config.toml
num_hidden_layers = 9
hidden_size = 320
num_attention_heads = 5
num_key_value_heads = 5
head_dim = 64
intermediate_size = 1600
vocab_size = 2048
hidden_act = "gelu"
norm = "rmsnorm"
norm_place = "pre"
norm_eps = 1e-06
positions = "rope"
rope_theta = 214000.0
rope_fraction = 1.0
qk_norm = true
attn_scale = 0.125
bias = "none"
tie_word_embeddings = true
parallel_block = false
extras = ["attention sinks", "capped logits"]
init = "uniform"
init_std_qkv = 0.0321
init_std_o = 0.0398
init_std_up = 0.0459
init_std_down = 0.0459
optimizer = "muon_variant"
learning_rate = 0.00769
lr_mult_up = 1.08
beta1 = 0.95
lr_head = 0.0038
warmup_steps = 0
schedule = "wsd"
decay_fraction = 1.0
decay_shape = "sqrt"
final_lr_fraction = 0.0
batch_tokens = [16384, 32768, 65536, 131072]
max_seq_len = 512
doc_mask = true
train_tokens = 215600000
max_steps = 4860
dataset = "wikipedia_en"
Each number is 128 + 24 x the weight over its row's rms, rounded and kept within 0 to 255. Layers, rows and columns count from 0. Numbers have three digits each. The size before them is the row's rms in percent of the matrix's.

# up: layer 5 MLP up, 1600x320, rms 0.0459, rows 585-631, columns 128-191
# down: layer 5 MLP down (transposed), 1600x320, rms 0.0459, rows 585-630, columns 128-191
up585 097:141155144094152108118135153116123073128116110143151122100162146146117097127145079128180134123092153105159133150141113141130150128157108121120080132156110173096093104141127155124133136148111117
down585 096:144066083120119136139135109126134160107162111130083128150091131110138152089127162142085128121165087146148140084109146113089132107082156154134123109096133118147139119159141115144131130110209128
up586 099:106123138148094093147096128140106090109148078142103148142125115153176157129177104132137166092125096114084130172164146128129125153123131089112148149119148125162153132127115121151079143121133128
down586 099:146153081131126151103145095115099171179106184140112115130175123119136146121165119101170097150132118126130114118159079114104146117166131152115127113154096119122094114127120119177150169122098161
up587 097:129112148104089120179134114131121103186139108114120132100173120141122120121169136125126142096111146111140150155140183164133145150142175143144137117123153111126099119122145147154149120143137116
down587 096:133116127159166120116112126123113112119106152140104081122085100102137096097104163122155122142137160150152104119117129152155120131150081106157151116140112123100169107103163102123121130099136079
up588 103:122161118126133117112116122134182133141110124133121173149150098093155133109135114173158110162099152096122171161128135121133121130152109111115130126118097102142163147114113119157136127165149148
down588 105:161159113129140137134161113121171147143121088140116136078130110109091134142164138102109166133176119131115138141129151142130122136106107134085156134094171125138095138151129127135100125109090106
up589 098:122140136138157136158138128118118158137085129118145121131196144132084124064134114130135096117093109108138124184133126132064148130144114137109110140117100110082126123102139143144114139101105145
down589 099:101128126160142116121111084143089129157110123128093132146081126164159138085130119159148116155100138099121125104152159081133139129153158087101191112114120136138138141150118096107127067115162132
up590 103:099123094104155073081139107088125124132132092128078145102149160097176109126117137141131140134113124098162157152118143145128142113137077094153157151140132158129152176104093158160156094138096124
down590 100:143155126141126155114156130142123079075116124134092105128097082124122172121135132166152199125096122125119137142179124146144126110146125106098133163144127108117131130129135111142107100167169211
up591 104:150115108113119148132117136114113163104143102151169137141134115128099098118142121135129100139135139125148073123140165147137135155135148150144161127141122143115119119131091130138142121115152135
down591 101:130133121126160139117109175127138151098086116105130128134126131130086103120115118148149125114141147151131141100110157121168136159141144174178139127100126100097125138110095183106099121134153147
up592 107:124162139131135150109130130086167150138131068109155171091146175113143080109132112166107133122107116072184136122126088163115125117124148130137124113110140130150127098105117115125095126128100102
down592 112:142097130120125106141156109136130129205146145135144155153095114115159143119141149145112110126124171139123135111138109164100130126117141154124139132118125169154122087144107140162144143146153124
up593 103:107037173165093145102123086135146079115128144133125167119094145134095128120128138148125134120129142151121105144103065131133120079142119142126127122103149110109170120111133141138123153086124129
down593 096:124190063098167155159137157113083107127144123120132111097138109132124140124176149092132130127138134109131137136137170117106126157134129104168141128103101120161121127152113151138118117134114147
up594 101:103179131142155152116116090116110138092105126153140103144120124113115110140099102117092125163090070144093150133097161152092117120149104132095146139133117100127080145123146104150105127102093107
down594 096:142104122119097147113133161141160102128142125156125125106136154154110151121165120151113126131167136131117074138136108136132139137102086133150096109114161146094173130141099121098127119131181164
up595 096:113144112099091161146073162099121111109162085128149128111141118150127154161182107064182107153155103129108150131125132103143126117115160087167103134140115087109117148169141111116102121122175129
down595 098:131125126167117137122157118168102071129131170151121120172102132119137105089134156200075136130077126128117111113146127131137120123135125172100131093132104164145132151124129112153176132122071121
up596 098:160078156085133151144139120131094100105085134117156176185131102173127109078132134119134151143108138115119119123131160131150137129117092080128132134165103159145154147105118110137123131160152155
down596 101:111141112168147109130123143125172122130096145119096107060121149085151112122117174137107129100135121137113123150101114136139100105127094153124143109110188135121127115128186125111102118075140108
up597 100:159190129175147119135085119117130086131125093146107149116105117140150114117167140087139112138130119117146149143075122124095140122089119115126093147118113145166177106120129110144127121111151116
down597 102:112106140131090136116127096124089156182145168138166108122136114121128116140103097105138102144120115150086108104149163137166107167113109117097152101133123148081137173141147155147116156107125146
up598 104:131127122125122111093115068123165088152172137164113161106140162076111091166145098128131154153155166101136120125125114125112140097161107119130121125153119102119135115089134139116078150105115116
down598 100:147075137158082088126131160136107137178129093120122097190106177130110111124121112146095145083160146126111132114098139162125132154130114103162119180188142107133147131160164130094137130080127116
up599 101:122099107109129159141148129132129115086117133153111112145145134156117115147101155103136127114142146135100124168161146122173118132156082113099165104150121131096105111095143142170106111104143142
down599 110:146090157146135128150135130097114165137108121128110129123138145114110121118166127110101146118155108104143120123096158091100119100128111177109089165108127148176119119127137160090128159114137118
up600 112:154159097112098173104094088096110094155120114140109154121106126136163114138114140147097164126117130111148138114106115091107125155134125130124129127094109145127121122143159096096100123156093114
down600 112:092129125093135115113128085114168102134090131104141137118173159110123143138111115141140146111115168133143112097132069106123114140110120073151131101151125166104128125129105111124179124109131109
up601 101:109126126139091107148115069119121124120124117085082142111147129096137127146155103135146124144120124089115145134089156082161090166134113101093123145130126150120158090108069152156182122119126083
down601 103:147110127119120166130118152119162111128146092103183102121108096137094144114125102075137120109120119118148120099170146120113089099132092127131124079099104089092126102143126144140112121145121093
up602 104:174127162086161133118118149136111116091128135061128138155066150106138146097161104163153119127124123114123148132100130140148137115151101125144146165164121153141101140088106098129154068170144089
down602 100:154128113167108119173120144138137156190184148208117119135214146152096110168143142102141121137110141129135121146122101135134133101170101119120133114130060147045138096169134190131136169147122100
up603 101:148094091165110075084097141134114132134146101084156130115119149148118159063117154138119128137111156116134150116127154123154105202170144094144097144143124137150103149131148136091153131140152139
down603 097:135106105112062128141084113135156133163122103144152104133134081139144099161152084114134140138145122114064164114104127126119130098113208136078114137122129107139168130146148109172121122149152136
up604 101:156118121175126173170150130170093144125120125115101136110127132128130104085130135141193139153135153092168111137161127109143170183054070144133079100115120153115106108110152124135157121141131136
down604 095:116143126095113057087141137113132115080124105116141109103107158116108133212122095149074139098118142136112135138139097106130110134149141160125111196079125149182160177114128126169089114126139120
up605 100:113150149146125127114100148148138147146159126140123115156153155119165115148146144121145116155133157080114101136176125130090167158122094135121124071160140102080099157101140163169106125183179131
down605 100:120119139151127122165153156118125134174124107151145128163106137142083125110162095104107160147109139141148112137097138153130147109150159146092118132130123128157140107118136131099141133130115150
up606 100:158142102093124147152135124148099153137153135083101170126126113184117110143152112135139153180138118137099144086126107133135127095150107142150070109087138143137136129123127146155154131130124100
down606 100:087104111181117118093137086109163082176120107157126125173128120124175128144123121137102099106095157132164140142144110121147172172123132130064104121161140117159141143152127124137072119136143120
up607 101:085132120134141160191094134126124109123145141094114148084159155143083130065090163150130133165106134109114123129109146135115153133127127099123133131154157072105155116134120117125095095147066115
down607 101:155136107119139145100153125195097124106138131143136094102188106085132129129116138126139131124097145128177164159114116117185111113100108099116114106106147168164129112153136104109143154162132137
up608 100:094159132113105118087079115131150131147141139121133107150117126120161151103133138145112104141156094151148104101130170138154158147123152111189113115131138121111115129105131143135112107121130101
down608 100:167083126166145133132170133136104099109135096106087123129131157143098153144084099131173132148116136126096094136135086145112099112098103103105156155100126146123147132129152136139129130103123144
up609 099:116154134106113139152131120148147119110160175148153157112125149173156145189142098093132086156092105105122140159158132122133156123147142091111101094094133048096153119131133130136127134097180141
down609 102:143143103149128117083132124117109149096125153106151143077106159095102130091105123091144093101128155148136122133112112160111136116085109154129122122139135160126132176119180142110150123106119109
up610 102:164116113154137144159161114114119073128103119117162142135148110112164147165129111158169178101148143148139086121123128160124105147124146096172140114103107141090121132119140121161103071113163162
down610 104:115117149123107105146113132134134158116138137136087114134102114124074103113145153104114123142096125116127173182112103111147139095095102109127114131145134110144132140148092133134142143162096119
up611 097:115130134143091131122134120163150131131137121144106136130138167149126106121091139107116117117181118127137130123150106096110111166171150126172143134114119116138121107142125146165152116123121137
down611 106:136131139114159127131138136093123120116143147115129106163108119114155164161183124120136135132097143113135134129103156173126126087116105118089112126126134119119145107117137110090090156120148138
up612 105:139124134196110118119149098106114129145078109175136101148164103149141117146112105150140089134140123149118142136114134126134153121152148106101134118158118136156132160139125135107147067130106133
down612 108:121126134050122094135132155159150154111118173148146160150129135089141091109141128166101108147097116148118108124122115095146158108144101136098146152121124117044108095102128124138119148167137138
up613 097:142117110105105147106126131126179128139118114067082102102164152124133103090099123095132147167133124125115137139145122158106121088130063150089134155130113107095116139094140147120147142112153164
down613 096:086149180115129156118121092162110163145135117179137142141109084144156139144128123173112122076120140130097069128138170122147148187113179098147098090150149147172151112161179108146111157139108136
up614 098:120098099135098160119121125154147142084146105132104146123112148169118128138136158191128140144189161100125138148130149107106152133159108136095141086131071126149117131106121106132144119117137153
down614 099:114123171131120127133154164128134054103090130156145157125119124127147161096140121097128126121093110113142090104157121122158131157101175122106171147112144132123114104157158135122124117083098161
up615 103:117145115149135102128079147162135092170140148131074078080148175098121113145158113147175104179111154089134123136150105119119171114081162127139104118140106130137149119117122177125148105142142114
down615 105:167146162088160099095141144109147076072091105081100189127106068148133082131117139100094122118082110145156157132105149153100093160145092119124117142117142129120090142157175132121100133104114140
up616 097:159140129178116092107139102141085145160172088137105184105116100159152131111151089107161142103143158095144122111139155126134143146076092159136122100125153148107138152095099086161151129141131144
down616 094:094108106124121132130127150128150133075092133107123048140150127111091135147130130152162135161129144111125138127115112135070133131159137109121129168100105120100124108153134121115113136141078137
up617 094:122108110114103113115124129077136145122081139169105163121143138115091115102120118142158128190124122120106128177127093141137121089135131140137172150143113129183112107127149127152114191135144078
down617 090:141145160126147121121131127152115099156154133089105111132103107123158119123127155125112100099169127092151127083140124116125116182118112084129086110112176118122177120095122129138148091120115130
up618 097:155115099116090195098135124178086154104139118105101107167138112155098125121153088124129081142112115145116172121138125177139132105154107143131106109137130127118109117163146144125104152102057133
down618 095:132143154122181088132126136126103123099106124147099126096138166137152152131102151133165163118147178132106110150067103071087083147117165130145145105117118131108150122093151098138142121174143137
up619 102:112140138117133136122087104075086162093093116108157155152124200136133105132162130114105125104115144106140148114122098128139145148112098130115142108149149115161143120118154089127178109147123095
down619 101:134132110132111118152149129096121116117159111102093133124132099098121142149106102091091141160180096210170131124129166134113159168151128137087164159103113130179153111126111142166075100136137141
up620 096:139104134168151162112148157148158138152126129163141118132107123188120141138187114172109123124112089168125108141143148136106123121102101123101145141103141107120113128158148156133119169129152115
down620 096:149137114081097149147112141113129108160100154104117160097121142116125119116091153086149145117145128095150130105128074136124107144149158097146144133132087134123128137104138148145108082162163141
up621 099:131166116133124147100131137102146121116196129132150141089145110108126121155109122186109120172153126132154144113139139131179152091093138118090084116169113114111107156105080154103158082143122111
down621 100:105133170134143131167125111111151112097130103130138144138111139095092143103139090109141104176101113141125103124110121106120122122142120140126201167110104115140124169157166163110127108129138158
up622 100:120108092138122159077096154117129130138118105114094097159111150156119134163115120143135102096102134141163131122102166134120153125099117096124151150128151112084120148098109149148124136149113110
down622 096:133111129127126104149150110139147135117144128146135161094170127122134160111125154131122125122165162153136134105130138121135107134140137127127114096149160127140147128132142110140130120118111110
up623 095:089100135166125155150166108138122160140123102132107138113090138132121113164124130149122144125148155151174116168167086157147124141133098132153106154162178093105104102162110139109124092115104104
down623 098:154167089119143087104075095138126156109189176116136106137155101093118149117136125141116122122129092089122113143097186149151150130133183147137116119084110127160111118102129117126146141140147161
up624 104:079118092122098120147102119107122151144125123152147105138131154118169114124132134135121101124150150066122113125119132125121134119143150136200156164121136157151152134097176132117138133083152131
down624 105:145135110101140136136155173112149097101217150112161107102133123110149097102131111148137121119136150131132172114122146142133113109158120109149089108112096126138087153128102140107155106133098127
up625 098:131142146140093149157126137111137114090117150151129117108108123152158121143141085121176104112130128152135168117094087135112076132101155136134181168095133145130140148142120111174164131133118180
down625 096:137122137099162116096124141126120113174130119158147119145127090143084129084154138150105180109133104124121138134113156106134109116148140113129114153142109115147141099133179144118118124072119124
up626 103:107146150105110121119145147114096135102123091108123099160150173136107159131084108146184156109128100126115117107137114125098150121126102102092138126152122105070087145151101169115126140131101142
down626 106:140138101102133136142107108084153125114108085088112165152099190126174113129145167142128117105121127137121142150112114108169145130091139143152136151122158101117127158147126103166135149140119077
up627 097:144131126114112122120108135122152074159132148149106122100088087150096157117112109117114142142160148107131102163079128152130130156147141124169091136116151154138147097149124115140095124174137172
down627 092:113144106132159119120147132157099187088141103117130143168160106072182086125105140133162115105102112150136174102164092106123093107091150129112149129145128103130127118112115127141129051133140097
up628 103:133109095152102132150118138135165130113147137156129099141117142125119120140150139117122124124095108149161139090160126147136144185114146130111124085156139109108149106114121112147167119125132103
down628 103:147145094116122112088100150093127108128100125122125127132110123151130104138145145139134115146136151148063123128125098149132120133126153150145152159128099149125113117119089106138123116167141125
up629 099:175118086132168132138136069107108144105077121128158130103108140136131161166117149137138133177132083148159142082120163128168142087133120137142164119126181116086119126160125135104164132111145157
down629 100:143131093109134119149146151107151136134140134120119140132148124113103101080142130129164133116108178103111126147170120129153097134099148116126130096139093161177141119098144130173166124150116078
up630 096:152085121120124130097128150121130116088106154151152093132145165144119130143128127118135121127093127073115105124117108111092161155129136172136148098123137109156127120045117125126144147174108096
down630 100:100148124127152151131169152150111102163126149099139136086104124150100151080115116165158144169096144134117110109135082104123159116130109121128155142148146175107151148130115131140172144132148175
up631 107:099133126128140128121138098145113133129133150111129106116108102124118146138177121104144068180136129145120169109076165109141131131141113099108126123129091081038122121148193136152146146137117082